Each number is 128 + 32 x the weight over its row's rms, rounded and kept within 0 to 255. Layers, rows and columns count from 0. Numbers have three digits each. The size before them is the row's rms in percent of the matrix's.

# down: layer 2 MLP down (transposed), 384x128, rms 0.1, rows 265-281, columns 0-127
# gate: layer 2 MLP gate, 384x128, rms 0.0811, rows 266-281, columns 0-127
# up: layer 2 MLP up, 384x128, rms 0.085, rows 266-281, columns 0-127
down265 092:162093137160102143131158104117145107144111123138096142069168206153063078114164142123154163147083143106112086105108120155122088170148136159167170121052120096082138143153147119121159111122106137110138129109142082118213148151136133082148138185106133208132152142114066106100128116127130152123059079084128149128187167130084120116187167051155196109175124132150178136100126126170122145117145
gate266 094:094082129133100091087109103145196129173167140115109136154134153043111153152096087124082171131088105158055127095117148110069168129092117099120090099130083200132174178158102143160129112115169085122141206112103124147185106103120133165125135079097126107115132085077130067101144181101138082086082120126162103141155109146142120080105192108169168137119110148092138095134166127144111114084106
up266 094:126128187076139110182127122124119122113145140105095106156024141160135124193153106116124117137126168093147108102165139101144084154118115124096125069144108028069113162136151161167097171129128118097098140171170115130050125166190080124156116132132148108124091138135162161153086114159177142090138111178111094123039153067118087162134143146137072162128145100098111145100131125165130146153092
down266 089:087093078123093093093112094131169162151154125129129146154153152087133160144116139126077169121084111133058104091116157098082137140125054121131088103148115237163151163123125146148122111108140089142165169124086118144173129079088112131097129126125120070124112075100119045092183171132127122109077107113141117143124095164151139087134188086196188113126089153135133083129192128118097101096117
gate267 084:097155132073152097069127099199101140089195122092065169132077119085133194171175128120146112096098152107135169130193187136133112105130111103146087079141093066104086119141139118123120106169127087177133107121111143108064148170127081087099161116173198130145124087136077125076096122181129114154131077114172122125155180121142103150126109155139125119140128123126166173123159095100066135121103
up267 132:169123102116155107145143088146212149154233154104135029131131174126170120127119168090177108088073207139136105133127117138146120128114135165137126153167138137181132165157100150153154147141174135118133130121161140124139123120132144136155154145149110135146096149165049155159172177128172162140159150138106153088167162111103137072129150115112092157076135125105194105107115074068135191114094
down267 156:131123106107151155181162113119155129170193175130120005099163142087140136153105147086148119068080173168125110137121111144113126056116126139090089163158127118205123145148097105152167126146148159104112117131157112078148109154088175165136110145146100121143088105142047183146180168106164155144136142152098125092172126095094137102100117132151128146086146119081177120097136077080146187116113
gate268 100:180091180141145138200178181105148156146092112087152109145159123099114097165159110070139126099143071130131112113195121068093157161178117125160136180108115168172167081094154101102076115106085128142139182163122053102122126082088122122187109123133118141094102108161165135089192134079146121148106135109105152130149116138138086161151092081120167170134138094174127106113110149123177073142182
up268 093:097110102108132155075124135141114110086194123147139108120159155106137139106102169197152083128111086131110147182019109129099111101091122083104147130122049090064116178178126141133199091136128166147111095148151154071163115127141137105105140077160093160113148137149098207175129098149098157117178124125090112122183156125102137067119157142085141105132130079112139116144153131175094119182115
down268 084:146160115154129073179175178121123144162077119100135123140168149138112111169160092032103168143119143121135116090204139089151117170157141142116141145082178170190150092110168132113062112122104110087168147167120068128073130114141116099175124146101104110125069074143159056091120130089144099122131126138169153126134130129159060184116087128171093150112125164167111133128115156099124104072172
gate269 097:098130138143113102160190177137122165101090165147111171153150158123125070137105043151078204206144121158148156098138111141137127132173102130186065093143058114142148078101140093187123149095121121091162156131121122101123118096175112140100140064104106096109141170118118151159166074113154091090170154103175088162099113124109146085095174108097112144134166083136104167139166076113127115153116
up269 094:068132134135153121135185131089136085181146163112183134102160120128157114113102158098125160162186161144107109163115111097125133139129182152142141089149062101171125154114091107124171182054097150126175095107100149090143104120162146145145119134159100102139147182145121113161131132120109114088135146120151107159120102145157139132202162077054207119094173114171111164206090115045176102138136
down269 091:148122145112158159081065109130141095159154110113149109127076137116110186125149205114168046079096145133102098124125167133075140123076162102082181160079194150104110154139117129097140070172110157154100108104168121148153149193089135150142149186137102139121106108138145133100088184153075179195124095122098166102114144085130102157114093138191176152095129145123141065108085132126149143127125
gate270 095:126088144116135079154128121137141166197134101184118128117196129103099109119153141143120145071142119164176163126164160146126097071129137038118072091141157120147128141126160145147125077110134107211117113080151087173100144110100122131144128103152101141216111164184151069051142160102102184119103125130151075107105133203151133121132159136074124154128176144130161124121185148137150164153109
up270 098:155144165138135098152138131110178083139101077143141133064224089150091096099135125124106176099148120166122144100142180090126123100136122105104093109139133215129129074137078156080095113118140154141134128139096074116168068145114134093155133110121090157181131159170149126115169162126085180118152152140113140180161118196166111184146112105065177158091117065167151102147099101068147142138155
down270 101:106151142123125115114157111142126104061135165084099147150067117141127137133083099154105102149124110108054085136110108127112176182171110184116150186099094154087164113114106110080141198152138151098122107201099155070159124146128117134112144090107156173052155077087155168217150134150170110107150167165091165134160139065111135111088106127140155080133097108150144102117084122103135123074162
gate271 098:134118109089131104168109116175102121099155123112139133188064171078109161172143134103192109144120170097163135105137130156101080126145066116156103161082173118131130113080114101157118156103157107123110154158125108141081127147137066116175085186124076143220151086166110061131126096120158230142132095212154129151117103110058133131079096146119116121123115164134117101111114153148095118116127
up271 104:146081062177126140137080125130104147161185107121174105151179093165188123129131073121108091080107118132167112114127148136164193153137149090113187137167151146183062134156143102107112102137098113137088138178167119100139168153101179152189124113169117110084143129126170108102110136121149152096118150134161115172148175112148097128141134123100077150075134157137067107131106171044142214088142
down271 109:100156083105079127143085165155104149183093106136174075140102154100193114164146084157104113079060124104161158134143160072090152139146072101111148112112127169150108158130149120150067137108110112125129123155119113145100179133087113121140141151138111116090117104119172075109103115071091221126096143168101114122140103119171118184066159136118113146131162107171100119123097129073144219083074
gate272 105:134092142139144120106143149029134116179142153137163123107150100117080098053111156137173150175169096080111106186154102061105154161146163173121126161133138164125125130133092087071089121081118175102186121085136152097169138136075172111127150120108145111063155171131093081136131178103129080138107169150128122144109085126182156161133149170121132102111093093168101100121110055065140118153117
up272 096:147148157115133125074158176114037132149095080095113105059140107165100099126127135137119076161134154187102093178080137120170132108106123170131073128147140094163075088148129147124149182104159127182128148112125139155195137121141131159078157178089139121117100117188097082181147167095142062168126113115152136077166088135171167108154155110135157132120087144080069141085151122116179145146156
down272 090:096104089133141095159095083145220107091172140189148142162122113103154137142132186145144163082093105088129158078142098166097122118155110091140181122119083136085167172169110128138098109107093138106135093142123149115052156135126114141156112115158117162121147144071183182075106078174101164100138144114120094164095183130058098135093100139142091135102180100175188116182114145159104153096133
gate273 097:144193145112155142115090150128160125089144137140124022099152072127149107139157086112139114127062098178151100111077131111120103100154124136154123099110113122100137077139140103133122120098127120144104175146190171126154120082052157094134138077150067122080106097078060106153122140170150197078119094108102096048119206145169152156108163090121129097091135134144109126157152098119112098135135
up273 102:133171121120108141090123147121206133149103159132087098083125089150077084126090158068148160129071133112058115150116117125143162093048130160181084096151117151118198108153132137142119147101118173110164123133144158164134115099094145139167189105104125107103114096090097073171154182167114172141124152085084136131138139090106169125138123102136109062127125159170079145152108079051157110173175
down273 090:110033070122117112144170134108107134179149098096175246176072158134131144173071159157069124112178155092135114136174103115088163173108104118104112172143180117169108154113125152162166137181121147138149126129124107111084117153185101122138143163107195124153134175148181145129149093122103111133170129130116136158118062132110044106166136155112127153135150125130149115103089151156130103110123
gate274 083:120212106149116132109152161131125161098122139156104157176101220118156102126121126130183082086144162136154154112099120146188051102133153112071126132133086120096156094076148125190119125122131123103093147100165195176098123128103096087132083121140171134160132111137160113154107167180168160146181113078149111145166094101096082099139097135106102097126131130072135142114155111202163186078158
up274 109:089152138112115138163108164151199087117114143125132182077134127126169090100123115156150076159082104107056112086091107129143141087100076065074146149117115096111110116152133117157118115109146143113133118121135139119161097100133094115116125195137103133132184123099151077102070062171184146168155166218112111163181144154144120092085183190091165133193074135134116134141113130132148099101085
down274 112:101106152128117151134108130122184075134134145141141138064128139127164133113130142184178100122086132104080112111077119141169127112156087093101154116090116107149165117131089101141131128095140163142149089097111185060204152070124119145117139146172086185121205132088144075093065089180173125187179172163117177088139109112125113102063146166099151151187055114123127124159121134147135125097119
gate275 098:134097090182122094092165124038127116180097148132195145103120076183112124125135127145198075102143098097154110142156075118113152133156147109127140184149130140132129141135097113129116147098116145120174091104139132122147088130109154135192118127181101135094168226093085117148170135130154087132139155125113150169123107121153139151128122117058146134137123031174150165094069084060171112151118
up275 092:102091068072167136109108134117113151178098132135179105097132136162116174132140101155087150170105106111164178171054113142095120084123090149135164121130080140133137115142161192129137119090164145137086132083134077115207140139101117077153132140111109107102097101111094194131077155117191119167095159169125147137138131089053102165143188121188100116150159121147181129196137166147085122093122
down275 092:171188184156104134149153098138135149107169117117110153135122130096078095134079143070157125085121149157087108068192115108104143127112151087100090140100172111170122170087111085137110128122130120130172138180118173124073123113154131153097106128126153145169161132108149090137179075138073078089170119118125109086129101176220128112134052131064155131115075121092112118068122084105187116164132
gate276 106:117109154135175168121156122104097135108138124101128169083130167026115098108093125174138133131108155134137053108096122103101115090149095052117166146096105149076137181122106108103081090121095129097121163094132129125019114139096124126122151129096128147138142135168122130170141165208107109157161114160190156174124122146162166125137165152139155152131132096076202067094186111123120142100098
up276 102:145096161112138166081142118136127056153076146103129121147155099137120154165127165134197092132158152139104147117069137127085122119072106056115165157129127110164156115141126159118069152120084191151160176108121156134097103129191130075100165125143108150141084159144157156117121086163151062215131172126080145100120115157144096112169101102204125120142077099127113093079122135160147063168098
down276 103:164192153086068175133135106178107162090171105119137096134103149146136165128170133123198138138108084159115161150141082167136146146158155118165125134146115120163148117102108050124150174101142129101104133138098173076190172168095110143112096150149131133119139121186122154100109123095100133120140138115051113126078140084073116116142111174136107086210137210145087159200058118120117114133137
gate277 098:116176096128147155088115073138156180118134156169120175156175161165158081132148148101165138148061101123126158169074121179166168143163048084129122191070148087109177139084138160102115160145103111134122169088128181142120138125143130177159097148142178114127133118071125171128130141139115154125153142136066109148068178139138085116133130180153129166174142091093159218115113116160126108090124
up277 098:091144116148100118130119127187090135116117108097118054141047119154118153127188108129120094061114186093128160079123128136054136092129141152127155129113129148105124129119106131125164119088150112100051150106113149193106121151128126172131172193117075151115132096119148127061112078133140094162150157119184172112171121117069139092152118101117056071097110163107157077090125116212110125113127
down277 103:118124050134142164084105083148130099124156153129121086142107124179165075151114163071174132166073112049099157182105120164164149110180092143119146141139142136120152144097097141133084185105131119145090155065148193126113184158059133155155106137111139090102126122142123166120110156165123130159141157139123147192076132129165102128143101174176116153110139119067177158092094126203137080092137
gate278 102:149135111110119114115086130134100116134114165146088148183059156111151161148188070144110083094123205185093075115102104106153151067114117199099098175125164120114089093129153160120163119143123173218124131144169167113092122113104126082111158159128108174146105150100102143133162099149082106149165105156154161066173126116149112125098109080117088146186129178066125154139092132134080173142141
up278 106:114137115117174132121108190093140168116160109168103129136123099136162088180178148144141166095144113122137173153152122139073149143113130089114110084127115099071096106152186114156083102122101105126107149155105155120181147125143138124172112023096191112138149050146203144083160102150124118140105112092146090113160135082074071206119105151201145133113123157094076143137129127114088180114133
down278 099:112128140129146100134122164107153101072127142062125161164126106110131163116123098080113090109090180155112129115061104139137149127081134152065150159148201104134127158095140140130084099124115139137084142164193167117122152099068124103082081094152103092218054154132092120123139084134125165132158144133125122139202145123161083102111099101200109145217168112093139116148108096115143189120126
gate279 099:120121153126149085146161136115113104128161167105078117129125182155114148126138108168070195130067150108126132164150120129106081140167160154132151146147084125054093105098091136114166121094134118068155127134128128115153139101094119243127113162118102164129128135135046126102093124201130100118110152107068099200158065079153217154155144101084156125095125129127110094147160129146115137173139
up279 092:056177100126105180112144071155138113094127122108143158132118134158152146102136108141114096167122146123140152144172103100157125119072151116112098095124115131126158159146141106097121139123108162109145149155105135157135089125088067109133158153223079057164130073090050195201165091178131122139105062088095155122131097155181099126071122125132155181136131105126096128127082147084084136078088
down279 093:196122148134161147180153149113090179166111150170145091104154128091126131176103106116085121121136121104125074110110132104129148131151111123127131125132127134120080112157119148135123080117099089118075145130144095134149164140214169098130132108029201210048086196100216078078108163092092145131119141127174119120117151131111147101166116146129122069112137128150094130156125105187131160128113
gate280 112:100104116104114109125135091145154159145086163156171102202140100095096176122144125098165140153134141112173079139107136126165057120134112144108059102105151115179151174143141110130132085155154106096080081134132085115097124121111109126127062114101146147150114129149098170126115167134134142117159063066037127131141160153154096181129163108103176129176200054114175159109148090172117112111062
up280 108:140167091083133105113169118108173113130089107153118131088187086066076126099051145103108160120171180139129183104129180092128176121138158095163172114143089142105076114083121172096162158148139110155179110149122106146156104120132176161152136110158193182082107082101183083100126143098097127092142140183122136168159118139154152138162166118096102139104076162145118150162082150086198133118094
down280 105:125147138145131135135147141132158123163140066130065044105174139118119107130108110140107108114085118112117173071098131123106115087160123170093189119096081109101081068124169141084095080187145099100122132122113142106083115160137142140109137156143080146130085080121147099037128154146171151107107147200152103152146080184151147151071060139118084137103138147195083148164172139094158104107136
gate281 098:115116120118091129108089144129129090087206151137111139157226162139153171177104161135108138167090175073121132107118166084110086148141130099159103176147024150120138130166157108145088082149057094076146161118091166139108103086148167144146099169141168096163124125129173155136170149147100108151153165187095067108128148134156118169127147128093127092109125145089130109173167121080152128095149
up281 100:105167111141108057110136132106148099141196115121118155092144129157080162136163161079070131110116139175110148140111145138114061168150112114148114083159128148142113093124163154141137076084115085112150179126098100137138096122111167162201141145143134096160134104101138117123191200190065114150155204231102118160165121172144153166095141117115123089150101114195145156143122123118159090105104
down281 101:165149148138120102145176087093110154161043126137178107105047105143132083058131118111121125125130114175139143125113140099097135155123145134101129135143231094129127162114122138110123157125160150167108132182137077101133105155149068120118147130109077143146094129147096118087081118147188127096111104105210195219146117154126145089108068079143159186129154110139141128117071151154102140118158